From a checkpoint of a small transformer trained on Wikipedia.
Size: 13 layers, width 160, 2 heads of 64, MLP 256 GeGLU, vocabulary 3976, 3.4M parameters.
Architecture: learned positions, no biases in attention or MLP.
Each number is 128 + 32 x the weight over its row's rms, rounded and kept within 0 to 255. Layers, rows and columns count from 0. The size above them is the row's rms in percent of the matrix's.

# layer 9 attention query, 128x160, rms 0.183, rows 110-119, columns 0-159
size [ 98 101  88  89  97  94  96  89  97 103]
[[145  75  93 104  99 148 113  83  80 123 168 134  89 175 110 139  85 137 122 124 131 127  94 190  89 175  59 145 141  85 157 127 137 128 168 150 102 159  63 146 173 164 128  98 161 206  91 147 128  98  76 128 185 148 144 111 105  81 151 129 159 164 146  85  70 111 139 106 170  99 134 100 102 153 103 145 117 106 124  95  88 159 105 159 111 168 134  98 102  99 145  73 114 126  75 101 103  86  96 127 152 147 130 127 131 123 114 145 114 112 136 135 110 115 111 134 169 153 145 117 135 152 103 120 181 140 123 153 200 115 105  73 121  57 127 161 134  77 129  89  72 137 109 130  92 105 110 130 100 105 146 136 190 141 203 218 123 180 159  77]
 [129 120 120 174  94 131 105 134  71 120 145 154 104 179 146 124  74 112 172 126 101 100  94 107 109 107 147  91 153 102 101 168  38 118 141 200 129 163  90 145  65 121 139 105 114 110 100 142 173 172  98 134 116  90 143 170 117  69 156 159 157 207 125 109 166 128 117  81 151 191 100 143 141 159 186 134  80 149 130  85  94 190 154 171 122 116  71 124 175 103 161 101  98 156 147 113 120 143 114 103  97 134 157 182  89 140 160 136 104  66  84 152  80 114 131 124 111  75 157  71 184  64 137  89 112  91 141 127 116 101 137 137  94 129 107 123 128 105 107 165  88 150 121 151 184 100 108 111  83 170 104 135 155 133 112 133  85 134  89 110]
 [173 136 131 124  94 161 103 103 131 109 166  90 175  68 105 176  98 110 125 176 116 155 167 121 107 157 183 177 150 105  54 142 119 120 101 124 177  76 109 125 153 102 186 191 174  96 146  84  85 151 132 167 122 138  74 143 100 116 134 116 178 179 118 139 102 141 167 107 129 172 106  62 161 119 129 175  99 193  76 188  91  92 192 144 151 162 166 141 154 117 133 121  54 161 163 151 113 117 172 165 100  99  83 144 138  83 118 113 106 184 117 110 149 111 141 165 105 133 158 183 163 112  86 126 131  99 151 123 168 125  98 110 112 142 106 101 170 120 165 117 139 132 138 114 102 158 172 145 118 182  98  91 153 116 164  92 147 140  85 149]
 [111 150 126 159 123 126 170 129  97 128  88 135 107 157 133 151 141 113  60 126 146  70 115 134 125  53  47 104 152 140 166  69 142 108 147 142 131 139  89 143  91  69  97 160 118  88  94 138  93  90 152 117 112 133  99 138 178 152  87 135 138 114 106 106 116 106 194  71  92  97 107 123 133 109 130 110 104 111 176 151 169 174 115 171 120 120 110  72 121 118  78 177  49  77 120 127 135  94 137  87 118 160 106 174 109 141 143 166 104 110 204 129 151 180 166 156 123 209 139 181 162 153 120 119 120 161  87 112 182  94 106 167 129 120  69  88 107  95 160 205 165 105 129 143 136 101 135 102 122 127  91  79 119 133 175 151 134  98 138 135]
 [101 103 111  84 110 128 102 184  96 117 118 132 167  83  97 196 104  99 163 214 112 164  92 134  94  62 113 156 126 139 173 111 149 127 112 147 164 184 205 186  82 175  74  66 145 188 117 132 125 137 143  84 168  84 123 193 115  84 121 136 136 146  93 117 124 122 148  83 123 160 104 140  49 131 139 136 106 120 122 118  95 116 156 112 152 132 118 149 142 118 177 103 151 163 118 115 152  71 196 132 162  95 115 169 110 166 139  87 118  71  79 126 129 154 129 126  93  95 109  91 141 128 156  87 161 123 110 137 146  99 100 154 174 118 135  95 120 116  75  93 109  97 118 130  84 106 132  88  69 175 158 133 176 128 157  89 161 149 118 149]
 [102 147 158 152 119  98 111 123  99 135 132 148 141 116  98 127 121 141 120  90 127 196  68 161  84 131 108 153 110 112 107 118 140 129 146 191 152 150 122 156 164 144 122  81 132 127  86 150 170 160 126 106  95 195 116  95 138 115 144 131 123  83 118  75 139  92 158 147 154 153 205 138 105 164 121 117  97 195 125  86 113 195 185 125 137 136 188 136 103 178 144 118 178 176 172 132 191 152 202 100 147 128 174 197 146 108 131 147 117 132  94 167 179  82 145 163 139  98 160 154 141 126 171 184 118 167 157 127 137 101 163 120 126 153  64 178 137 105 144 113  58 152  94 100 154  73 116 173 115 132  88 106 127 172 180 157 120 136  80 154]
 [154  98  82 100  93  78  88 129 123 121 182 126 164 155 133 142 141 175 154 134 176 150 146 132 116 200 104  96 133 178  64 118 153 102 131 132 140 135  64 107 145 171 118 114 156 132 107  93 190 200 154 196 149 125 110 146  51 172  29 119 139 123 135 120  89  89  87  49 130 151 148 167 162 146 129 103 113 135 109 108 119 131 135  43 124  89 110 171 101 116 136 122  99 107 116 108 122 136 108 116 155 183  89 122 162  99 106 134 165 130 137 115 167 119 116 103 174 113 134 125  99 163 111 122 185 152 128 166  90 144 100 114 146 152 170 127 170 136  41 162 178 136 111 153 139 156 126 158 148 178 101  99 163 161 127 155 156 120  86 145]
 [123  84 104 144 131 147 130  83  84 159 185 104 116  84 193 101 121 148 112 149 127 145 116 160 140 117  87 123 129 146 165  40 104 167 107 144  70 141 134  94 127 125 141 148 100 112 135 102 100 129 108 147 187 143 170 100 110 133  96 103 213 116 133  77 130  66 147 126 151  92 161 139 158  99 146  95 189 123 128 151  99 139 188 143 143 135 119 120 144  87 167 126 113 204 106  95 143 117 105 142 110  79 154 168 140 121 113  85 148 139  91 140  92 118 119 112 112 130 136 158 145 116 138 151  97 126 130 117  87 101 117 192  53 114 191 117 136  72  94  79 193 150  87  93 125 169 132 183 179 137  94  88 103  77 100 180 121 213 133 139]
 [ 99 112 175  96 182 152 128  97 103  84 112 121 175  70 124 113  64 135 108  85  68  96 137 201 158 129 139 170 159 128 176 128  69 130 163 128 133 105 178 116 150 108  99  84 126 122 126  78 131 167  83 148 100 202  87 102 144 125 141 117 121 156 167  93  79 151  93 107 107  74 114 103  92 154 109 148 184 121  87 137 151 172 130 133 172 131 121 140 131 154  88 134 173  59 131  70 179 102 103 103 140  65 171  70  63 138 131 129 123 165  56  74 146 115 116 132 134 107 134 144 135 145  89 142 155 133 152 109 165 109 126 127 152 144 143 144  80 167 130  84 137 104 118  62 119 133 117 107 133 161 129 107 120 145 159 128  73 130 135 206]
 [127 131  72 138 144 128 103  95 115 197  76  73  82  93 153 108 112 154 124 112 168 176 133 159 175 126  97 116 160 113 137  74 146 165 130 127 115  90 133  82 129  93  81  63 139  89 159 120 145 120 115  99 155 128 121 127 152 150 185 120 177 168 173  90 101 139 160 129 136 104 117 181 128 145 184 130 158 166 187 174 129  42 111 172 118  93 116  75 185 123 132 197 139 107  73 155 132  98 142 176 109 131  72 108 105 156 118 150 170 115 110 134  77  95  98 112 122 174 138 133 102 157 178 100 141 110  99 133 148 149 103 170  97 118 187 146  70 181 101 118 128 105  51 111 142 168  94 113 112 170 133 132  87 112  96 129 103 156 135 156]]
# layer 9 attention key, 128x160, rms 0.189, rows 110-119, columns 0-159
size [101  94  92  87  89  96  91  85  91 106]
[[179 114 132  72 100 126 117 132 138 148 141 197 130 108 127 161 129 139 127  87 122 145  98 171 140 170  78 161  90 129  76 118  61 159 168 109 104 194  89 132 161 129 161 118 150 129 148 152 208 177 118 132 117  94 122 177 121 117  87 119 112  90 160  76 111 125 167 148  99 141 128 150 122 137 158 109 135 110 112 109  74 149 103 117  79  66 141 154  98 106 110 128 128 125 164  54  94 114  99 142 151 112 174 146 154 142 158 156 162  96 170 146 169 169 132 136 148 130 153 171  99  91 107 162 118 187 136 148 103 118 167 133 106 109 122 200 209 128  95 159  92 171 192 172  98 141 111  79  92 112 152 175 108  69 193 163 140 163 124 141]
 [108 126 165 129  90 181 151  78 130 107  68 141 175 120 125 100  58 102  83 110  99 160 134 109 153 130 158 122 129  71 167 130  78 144 143 147 115 118 198  79  73  69 138 120 130 160 168 131 153 163 106 137 106 180 125 101 126 121 103 170 125  89 130 156  53 140 123 158 134 167 130 118 116 107 159 200  72 193 137 109 160 159  67 183 121 136 153 173 121 172 133 190 113 149 173 138 120 142  92  78 142 167 160  94 115  86 133 120 107 118  95 100  54  79 133 169 173 141 112 126 152  96 131 160 164 131 110  80 121 110 114 125 111 118 142  88 115 135 124 130  96 129 188 148  88 115 146 169 103 139 132 179 100 155 121 154  89 166  56 151]
 [186  67 192 151 113  92  92 136 128 110 136  63 144 109 125 152 114 161 116 133 118 186 160 155 174 135  82 133 125  99 151 154 154 108  77 132 152 135 159 107 125 156 168 142 140 124 137 154 116 120 147 145 142 135 174 152 142 115 147 108 106  86 116 135  34  86 150  84 109  95  68  80 137 104 122 115 147 147 149 121 164 170 121 170 112 118 162 146 134 134 148 169 113 148 114 127 137 181 113 145 121  92 177 109 149 137  43 135  89 140 104 101 191 112 129 123 198 147 174 119  80 109 163 108 145 162 111  93  85 151 120 160 140 169 105  76 137 168  69  88 184 114 106 128 105 197 198 162 163  73  81 106 108  61 109 149 138 133 156 111]
 [109 101 104 163 182 115 172 134 158 132 131 177  99 138 145 134 102  88 104 116 139  83  88 202 177 105 119 151 126  72 143 111 146 118 126  76 125 145 153 164 186  85  88 140  89  77  92  81  86 171 173 135 183  74 137  90 177 118 124 146 144 150 134  82 136 142 153 121  93  61 132 131 147 131 104 119 207 148 138 145  84  62 131 134 104 157 100 109 101  85 117 138 120 187 109 122 169 108 160 123 142 124 129  76 206 147 136 128 130 106 167 141 112 128 100 193 219 150 137 161 104 127 158 106 113 102 103  87 106 146 113 132 115  51 131 118 117  94 137 122 138 101 111 121 138 111 199 134 145 140 164 124 139 202 129 189 151 144 149 138]
 [120 110 144 169 134 113  83 125  79 206 140 102 110  95 110 136 143 109 135 151 107 185 160 127 119 118 144 147 132  85 169 146 114  91  61 132  99 148  76 147 139 114  50 152 128 165 152 163 193 101 129 141  81  82  99 104 122 144 129 171 113  87 125  99 132 133  76 137 162 140  54  89 126 167 152 126 117 162 141 109 145 140  68  73 120 136 175  61 128 172 192 161 114  78 150 131  93  70 138 157  79 170 121 110 115 135 111 142 124 111 144 170 104 133 188 127 133 167 129 103 118 145 116 126 141 126  96 184 149 151 121 149 104 144  91 137 137 168 133 124 124 131 125 159  61 138  83  49 123 223 130  90 101 153 121 150 118 126 196  93]
 [ 88  96 170 126  95 170 155  94 164 118 141 173 107 100 123 131 141 124  92  96 132 185 105 145 137 169 193 179  86 162 120 116 127 127 117 103  78  98 180 110 166 197 118  99  67  89 104 148 212 117  56 102 106 172 143 111  90 142 115 128 133 113 147 125  83 120 143 128 167 149 102 183 172 106 151 200 130 115  92 113 150 156 141 126 129  90  39 140 104  97 152 111 100 131 152 104 127 147 102 143  79 105  91 161 108  71 153 188 174  98 107 127 181 126 175 135 103 116 157 166 115 116 118 125 109 112  93 118 125 110 102 108  98 130 138 147 162  90 171 115 156 152  95 200 164 143 126 153  73 126  73 179 101 103 148 127 169 108  96 113]
 [151 148 125 114 117  77 122 188 110  96  88 150 181 125 133 184 157 160 102 106 146 171 155 123  88  82 105 141 140 196 120 141 120 166 109 130  84  94 120  62 157 161  89 178 148 119 121 165 101 181 133  92 153 121 118 153 171  78 127 111 115 141 108 127 151 125 120 121 128  72 170 154 141 117 112 101  70 126 116 102 169 158 162  68  94 139 127 182  90 151 167 161 123 147 141 189 149 163  95 135  91 117 117 151 128  90 169 170 148 156  77 101 121 126 130 153 152 158 108 160 153 133  75 164 178  79 102 154  44 171 167 130 149 140 190 189 120 151  74 158 152 159 133 199 150 148 133 133 179 176 101 137 124 132  91 149  75 120 128  99]
 [122 145 106  78  77  73 110 175 129 145 118 140  49 181  81 137 133 140 170 131 111 208 190 195 158 201 150  99 115 136 120 165 167 121 124 160 137 106 134  73 115 152 142  76 122 176 136 145  94 120 125 151 178 163 115 110  96 141 101 105  72  92  81 101 101 111 139 112 172 147 153 119  97  76 110  84 163 157 125 158 167  70 150 140  82 123 155 194 106  80 137 189 100 132 101 127 200 114  91 141 105 143 107 163 111 192 137  94 171  84 145 166 131 189 145 116 129 112 202 186 122 138 120 135 133 104 138 130 154 168 140 121 132 175 136 120 119 171 147  78 106 125 136 148 121 119 144 100  81 145 140 140 108 128 129 132 152 102 110 104]
 [124 131 187 103 112 117  98 125 117 119 215 101  69 178 153 108 114 120 123 133 110 142 112  98 136 133 118 135 168 120 150 176  88  84 133 143 124 163 115 120  88 127 172  77  89  92 126 149 179 146 128 128  80 127 140 111 125 180 131 146 133 160 145 106  84  95 160 102 147 142  93 114 180  72 111 113 157 173 106  77 141 119 150  95 139 202 104 110 185 142  69 124 123 137 105  95 157  98 147 118  92 160 135  84 120  92 112 189 155 122 148 103 186  82 109 136  67 128  82 108 161  80  82 113 130 145 143 144 126 162 168  84 166  89 155 117 169 128  42 131  89  84 109 129 206  62 111 129 114  69 138 104  91 136 170 117 151 112 132 173]
 [144 117 142 153  67 132 134 149 144 142 161 167 170 156 141  99 134 113 171 141 109  98 126 151 154 141 119 129 179 146 123 124 153 120 126 136 182 167 158 169 127 126 182 108 119 149 141 101 117 104 193  91 129  89 100 135 166 179 131 121 165 114  84 111 157 170 144 110 153 135 176 151  65  73 176  90 171 115 145 156 132  48 103 165 106 148 174 186 194 118 144 147 131  86  68 123  88 153 199 119  99 157 112 115 123 124 130 114 180 126  88 146 109  63 108  74 118 143 129 123 129 140 120 105 110 185 151 188 186 172 149 179 118 143  96 140 112 111 136 172  85 153 162 151 111  82 148  85 109 186 158 159  93 130 103  95 157 156 164  56]]